{
  "num_hidden_layers": 8,
  "bias": "none",
  "init": "normal",
  "warmup_steps": 200
}
Each number is 128 + 24 x the weight over its row's rms, rounded and kept within 0 to 255. Layers, rows and columns count from 0. The size above them is the row's rms in percent of the matrix's.

# layer 5 MLP down (transposed), 3072x768, rms 0.102, rows 2587-2611, columns 576-639
size [ 95  91 107 105 100  92 102 122 102 101 102  88  99  89 103 103  99  95  93  97  91  98  93  99 105]
[[111 118  99 122  83 119  93 118  94 135 117  73 147 168 135 155  99 112 144 163 170 102 139 123  96  90 166 154 117 130 114 104 123 123 153 149 124 133  73 115 140 120 150 119  96 100 169 153 106 155 145 120 134 158 151 115 166 135 108 161 114 123 166 115]
 [154 142 114 112 141 148 159 128 152 126 140 118 152 139 127 144 111  86 110 113 111 104 151 111 150 135 118 108 166 143 112 163 137 110 107 104  97 157 144 148 124 117 126 143 105  91 131 117 124 128 147  96 161 114 121 149 170 118 143  84 146 105 138 125]
 [155 148 109 141  96 117 112  71 111  82 127 117 109 101 154 147  97 141 100 107 130 157 153 123 129 164 134 150 105 151 100 128 129 113 147  98 110  99 108 152 123  78 119 163 111 143 118  93 130 154 146 164 106 134 130 161 116 114 152 118 162 143 150 129]
 [113 125 149 165 175 120 115 112  80 123 123 145 159 101 100  98  72 157 146 187 117 150  84 135 137 122 124 112 116 104  84 131 141 124 121 104 133 152 154 116 138 111 103 128 131 128 119 137 121 178 136 121 134 161 134 109 148  70 123 109 156 117 143 104]
 [146 149  98 145 138 146 168 136 111 157 174 128 156 128 128 136 129 132 133 128 136  99 125 130 121 136 106 148 155 170 113 121 142 174 127 127  93 132 113  96  97 139 114 103 198 113 128 156 137 127  85 122 109 118 134 107 125 126 139 136 128 118 122 131]
 [127 158  92 116 163 165 152 130 157 175 126 141 153 151 103 148 172 154 166 159 161  85  92 112 130 126  90 158 110 183 125 140 121 146 132 107 188  98 139 134 130 115 119 162 129 141 113 129 126 140 161 175 119 140 162 133 160 137 156 128 151 138 130 147]
 [132 131 163 138 169 119 154 140 136 125 122 113 145 131 157 161 124 149 111 101 169 188 143 142 138 139 118  90 142  97 132  91 159 136 122 139 169 104 139 125 156 146 135 138 113 134 134 165 140 103 114 126 144 141 165 117 179 106 141 144 120  92  90 128]
 [147 107 125 116 136 137 137 118 104 138 109 136 157 174 153 170 139  74 128 162 129 150 150 111 117 146 138 161  84 138 137 125 119 126 133  99 128 103 157 114 100 122 101 128 125 142 115 118 169 154 105 100 119 148 164  53  96 130 129  64 115  91  79 158]
 [164 152 110 122 139 156  93  98 164 139 150 111 164 157 106 119 135  93 118 127 156 116 152 148 112 156 117 163 167 113 115 134 122 120 130 138 150 107 144  98 146 140 123 120 128 106  94 160 121 101 148 144 101 110  99 102 165 152 130 123 150 120  99 138]
 [135  95 109 134 152  74 157 135 128 109 126 101 139 126 174 152 114 120 112 138 117 161 100 134 107 145 129 164 129 112 136 128 102 146 134  92 147 160 164 154 138 156 110 135 147  99 180 140 125 177 121 138 137 117 161 123 139 110 125 137 115 169 163 132]
 [118 122 136 121 153 155 127 127 181 164 103 124  99  99 101 121 160 146 136 128 133 116 154 105  90 184  94  91 130 142 160 156 148 149 135 152 132 133 113 165 129 130 122 158 128 129 113 131 148 108  75 137 128 117 155 128 133  99  90 132 110 133 110  84]
 [ 56 128 110 122 144 100  86 135 167 135 105 124 115 133 134 115 125 163 105 121 140 132  88 147 111 141 176 142  99 153 124 139 139 133  86 117 111 111 164 116 185 130 139 116 158 134 120 139 128 139  81 127 126 155 112 148 125 122  96 126 114 148 119 102]
 [107 148 116 133  77 160 131 116 124  84 147 127 183 173 105 120 123  85 122 138 123 132 201 106 119 144  78 120 120 133 156 119 137 160 127 137 117 171 114 133  67 122 102  97 145 154 140 134 159 110 148 142 109  96 124 136 135 108 155 112 140 110 136 124]
 [113 135 101 110 121  92 107 108 130 144 136 123 135 129 141 110 114 100 132  95 122 120 119 125 134 163 117  98 173 105 110 118 138 115 154 154 168 144 162 153 139 113 137 136 149 110 107 133 141  78 159 130 111 160 138 125 138 130 116 178 160 121 146 144]
 [142 139 115 161 145 127  91 146 166 126  97  87 104 127 115 132 122 180 120  99 150 136 112 141 159 127 149 103 112  81 130 133 146 143 121 153 147 131 118 124 111 118 125 127 127 138 109 117 134 152  89 157 170  81 147 126 106 129 162 132 113 133 125 136]
 [131 166 118 168  93 111 181 163  89 153 106 136 129 204 122 146  92 124  87 124 113 100 130 138 128 131 109 105 142 127 165 121 137  75  65 117 149 104 121  98  91  68 135 120 137 142 153 154 107 105 124 156 111  90 162 153 117 123 166 110 153 123 123 115]
 [145 139 136 115 180 126 128 122  88 128 146 118 112  88 109 116 101 151 152 150 144 138 120 156 157 127 120 143 106 112 133 113 148 119 127 160 196 104 117 134 149 121 114 146 123 131 142 181 102 150  98 149 169  83 155 145 113 112 103 147  78 144  76  93]
 [143 123 126 142 120 100 143 111 127 137 166 129 136 124 136 131 115 119 163 108 201 118 143 142 140 129 156 108 161 160 118 114  74 104 146  94 128 151  67 152 150 135 122  86 112 113 151 117 158 134 125 103 145 145 127 125 106 145 117 112 114 145 120 162]
 [151 140 119 129 111 129 101  94 134 137 104 140 129 109 110 103 152 166 145 121 106 124 164 148 132  95 129 136 195  95 123 110 143 165 130 151 110 105 141 149 149 150 104  88 135 114 125 107 104 136 149 149 116 148 125  86 158 128 146 128 131 163 159  93]
 [116  89 158 135 120 170 118 145  73 148  79 111 116 145 123 153 140  94 107 143 142 137 139 144 154 107 112 106 129 129 109 110 140  99 155 131 165 169 121 121 122 127 133 138 114 129 121 111 115 102 117 119 155 160 143 108 131 140  83 114  91 117 142 146]
 [118 176 148 112 156 129 117 159 138 143 180 194 118 135 157 143 133 134 140 138 131 150 148 156 124 118  91 106 132 160 131 130 149 113 127  98 139 125 123 120 121 131 156 140 108 122 134 100  95  99 160 107 147 159 133  96 119 136 121 145 122  88 130 131]
 [ 93  99 126  87 138 104  99  90 139 123 149  79 156 131 141  97 144 127 151 126 132 149  97 145 129 127 136  69 147 119 141 122  94 130  79 134 113 110  97 123 131 107  85 110 119 145 158 126  90 183 108 128 123 121 114  99 149 181 107 152 141  97  75 130]
 [165 128 115 120  98 103 153 108 114 124  98 124 128 128 162 140 136 119 208  94 172 187 156  85 143 157 124 129 113 133 107 132  96 167 132 107 146 126 122  70 116 112  76 125 108 133 125  86 130 143  93 120 123 129  80 144 110 119 123 162  89 119 125 125]
 [140 112 108 138 140 131 162 151 141 158 160 116  93 114 124 123 152 163 132 104 182 119 159  89  90 129 178 141 153 118 149 113 117  90  98 102 150 131 119  83  99 133 100  81  92  96 114 123  91  93 121 129 129 137 123 115 110 167 159 128 109  94 152  79]
 [159 103 129 111 123 118 123 169 137 141 104 106 134 100 105 126 111 120 112 121 114 107 167 151 124 156  81 110 104 120 133 118 125  76 124 161  85 176 141 145 135  77 104 123 100 154 118  97 162 141 165 123 122 116 107 166  85 172 147 153  85 125 166 145]]
# layer 5 MLP up, 3072x768, rms 0.0956, rows 2588-2611, columns 576-639
size [ 99 105 103 104  98  98 112  98  99  98  95  99 101  97 106  99 108  98  95  93  97  95  95 107]
[[105  83 151 118  90 110 129 133 107 135 157 105 103 159 131 114 131 160 129 128 101 124 130 124 117 136  85 120 122 160 175 114 129 122 135 137 127 138 126 125 154 177 167  97 142 148  89 142 124 109 126 114 125 136 140 105 138 138 165 103 153  95 136 143]
 [ 75 116  74 132  94 133 114 116 142  76 111 107 138 122 110 152  69 117 139 151 128 130  99 113 161 106 143 118 143 147  84 127 104  95  79 113 138 127  86 124  96 122 146 123 128 135 114 160 118 124 103 101 128 119 106  71 100 108 177 101 148 121 157 146]
 [115 129 147 180 119  66 108  95 112 111 161 116 123 144 124 108 112 131  74 129 136 120  98 146 117 172 153 143  92  84 152 139 143 123 122 167 138 147  84 105 134 175 110 133 127 138 116 125 122 122 133 125  77  94 178 106 179 144 139 151 153 140 142 122]
 [112 117 144 146 113 140 108 125 155 165 135 141 140 142 178 162 145 122 169 118 132 122 123 162 117 116 151 134 107 151 106 132 124 156 152 136 109 123 135  84  49 137 154 101 125 149 133 157 123 118 112 102 144 146 122 106 124 109 146 114 119  99 122 147]
 [122 142 108 150  84  89  83 147 116 123  99 135 105 126 158 111 119 159 121 112 145 177 110 154 100 122  99 152 105 161 162 138 137 110 100 117 148 123 141  85 136 148 160 154 161 125 132 149 151 146 112 156 199 168 161 105 124 136 138 114 120 145 184  98]
 [172  89 117 142 162 126 147 135 136 108 108 112 128 103 137  83 132 134 131 128 108 167 147 139 153 115  93 114 128  93  89 152 106 101 132 152 157 107 139 136 162 131 185 128 104 117 118 105 135 105 133 142 117 179 131 125 148 110 140 118 140 118 103 131]
 [161 136 116 169 136 120 119 137 140 152  99 115 122 113 138 153 121 144 153 118 120 122 109 139  79 149 122  99 143  83 140 135 160 150 116  65 121  99 148 112 136 164 120 136 146 153 155 102 101 123 125 103 132 121 169 141 175 156  90 110  76 131 121 163]
 [131 112 146 102 145 141 112  87 121 134 128 104  88 166 147 117 123 124 117  94  94 137  87 154 145 155 114 147 108 134 118 130  71  88  82 143 139 123 109 148 109 122 118 135 121 140 180  97 155 155 158 149  98 129 146  84 149 137 157 110 134 131 137  95]
 [129 154  93 109 141 134 150 119  94 126 156 115 153  74 106 105 164 128 147 157 147 104 143 129 131 132 141 158 143 143 127 110 127 160 138  92 140 130 140 128 135  97 110 125 101 149  98 139 108 136 118 171 139 128 112 131  87 110 139 138 117 140 149 127]
 [103 166 121 127 160 149 103 130 107 138  90 133 119 124 108 105 152 146 127 112  99  96 134 139 132 121 125 131  81 137 168 115 100 114 123 122 135 151 167 121 119 135 119 114  51 145  83 122 106 149 157 171  97 114 130 138 113 127  84 147 121 120 147  81]
 [130 144 111 150 156 157 159 143 186 120 109 144 127 123  85 112 101 128 117  96 158 108 130 134 157 110 126 122 139 145 159  76  94 133 123 141 118 103 109 136 124 151 118 118  93 103 104 122 174  94 150  79 116 108  99  84  95  99 137 139  87 122 133 132]
 [122 153 131 135 124 133 150 166 146 178 144 134 114  96 150 134 123 147 122  96 140 141  98 132 163 154 128 166 133 155 123 160 140 144 144  97 121 171 157 118 127 145 134 106  96 150 116 141 166 159 143  98 108  89 147 132 111 116 107 126 107 133 136 156]
 [105  96 109 115 166 133 142 103 148 103 149 141 106 134 113 106 152 157 147 174  94 115 130 135 155 132 132 156 140 169 155 112 151 136 145 184 144 130  94 181 123 142 122 130 116 143 156 102 113 134 156 169 122 137 127 114 130 131 106 111 116 144 147 107]
 [157 114 119 159 136 116 141 131 105 152  96 109 107 136  98  70 134 132 107 120 157 149 135 186 152 130 143 118 120 128 110 104 144 138 170 100 125 140 131  99 133 141 140 143 108 114 109 127 163 109 114 124 130 133 136  72 152 105 138 125 155 118  99 132]
 [116  82 117 132 136 143 124 118 111  97 159 148 162 150 116  81 142 107 123 151 187  78 104 141 131 111 118 140 106 161 127 127 112 109 122 136 103 108  89 114 163 138 117 151 113 143 115 157 146 115  79 161 163  97  86 151 122 134 104 153 148 102 144 176]
 [160 116 143 101 122  80 146 147 132 127 167 136  94  87 137 109 114 148  99 110 102  90 132 132 114 155 134 157 142  97 121 164 103 174 118 131 102 131 155 110 179 141 157 101 154 169 127 150 144 128 122 156 105 106 114 118 144 101 100 132 112 108 113 126]
 [133 124 113 137  96 159 150 122 159 126 127 132 142 160 128  96 135 115 115 140 168  89 146 112 120 121 123 145 158 170 137 146 114 140 143  94 146 181 114 129 135 146 115  95 104 181 129 113 127 112 131 126 132 177  92 149 104 136 110 160  84 136  83 172]
 [104 141 184 120 117 105 133 145 106 178 121 143  96 147 102 149 180 168 100 146 154 183 173 117 140 142 102 119 121 124  56 126 144 127 113  85 157 155 133 169  61 129 144 106 145 149  98 114 116 118 145 120  98 122 149 108 112 101 154  98 146 121 125 143]
 [193 165 119  72 153 144 117 102 105 151 110 106 137 122 156 145 130 120 124 134 133 139  98 122 142 117 105 165 156 108 146 163 150 123 145 129 113 113 107 115 138 128 130 126 148 130 160 130 123  97 170 126 132 158 125 109 160 161 137 110 142 141 134  77]
 [138 138 149 182 131 161  98 123 131 100 139 163 177  98 127 147 166 127 104 142 136 120 115 156 151 110 131  85 111  83 130  62 125 104 143 142 149 130  95 160 119 133 115 116 158 100 148 100 121 123 137 152 150 151 119 140 123 125 198 132 142 139 106 115]
 [118 148 156 125 122 139 144 153 146 106 136 137 141 172 103  93 157 118 132 155 125 112 131  87 135 106 112 124 173 144 142 136 124 153 122  95 121 175 131 126 116 140 178 120 110 193  79 119  77 140 143 118 146 161 131 113 136 148 126 118 162 177  83 119]
 [178 112 174 159  93 146 138 154 102 110 115 124 131 135 152 125 130 140 128  80 135  89 128 113 102 108 129 124 102 152 106 162 104 127 144  95 105 137 122 159 161 127 144 140 121 162 121 113 111 139 134 121 158 133  82 119 162 116 140 127 101 125 129 103]
 [156 113 142 114  65 120 105 125 111 194 115 128 170 132 114 120 131 129 125  96 155 114 138 109 139 103 180 122 157 134  90  96 138 121 142 105 111 108 137 142 140 109 130 153 121 109 103 145 138 114 162 122 136 111 118 128 123 144  99 150 119 116 175 127]
 [160 155 165  98 122 118 169 117 157 150 115 174 153 124 137  81 131 111  93 111 153 136 103 154 143 107 101  94 115 160 118 113 112 124 146 154 121 147 136 133 127 117 109 139 104 120 119 154 107 136 144 133 123 108 109 129 149 102 109 102 117 118 137 148]]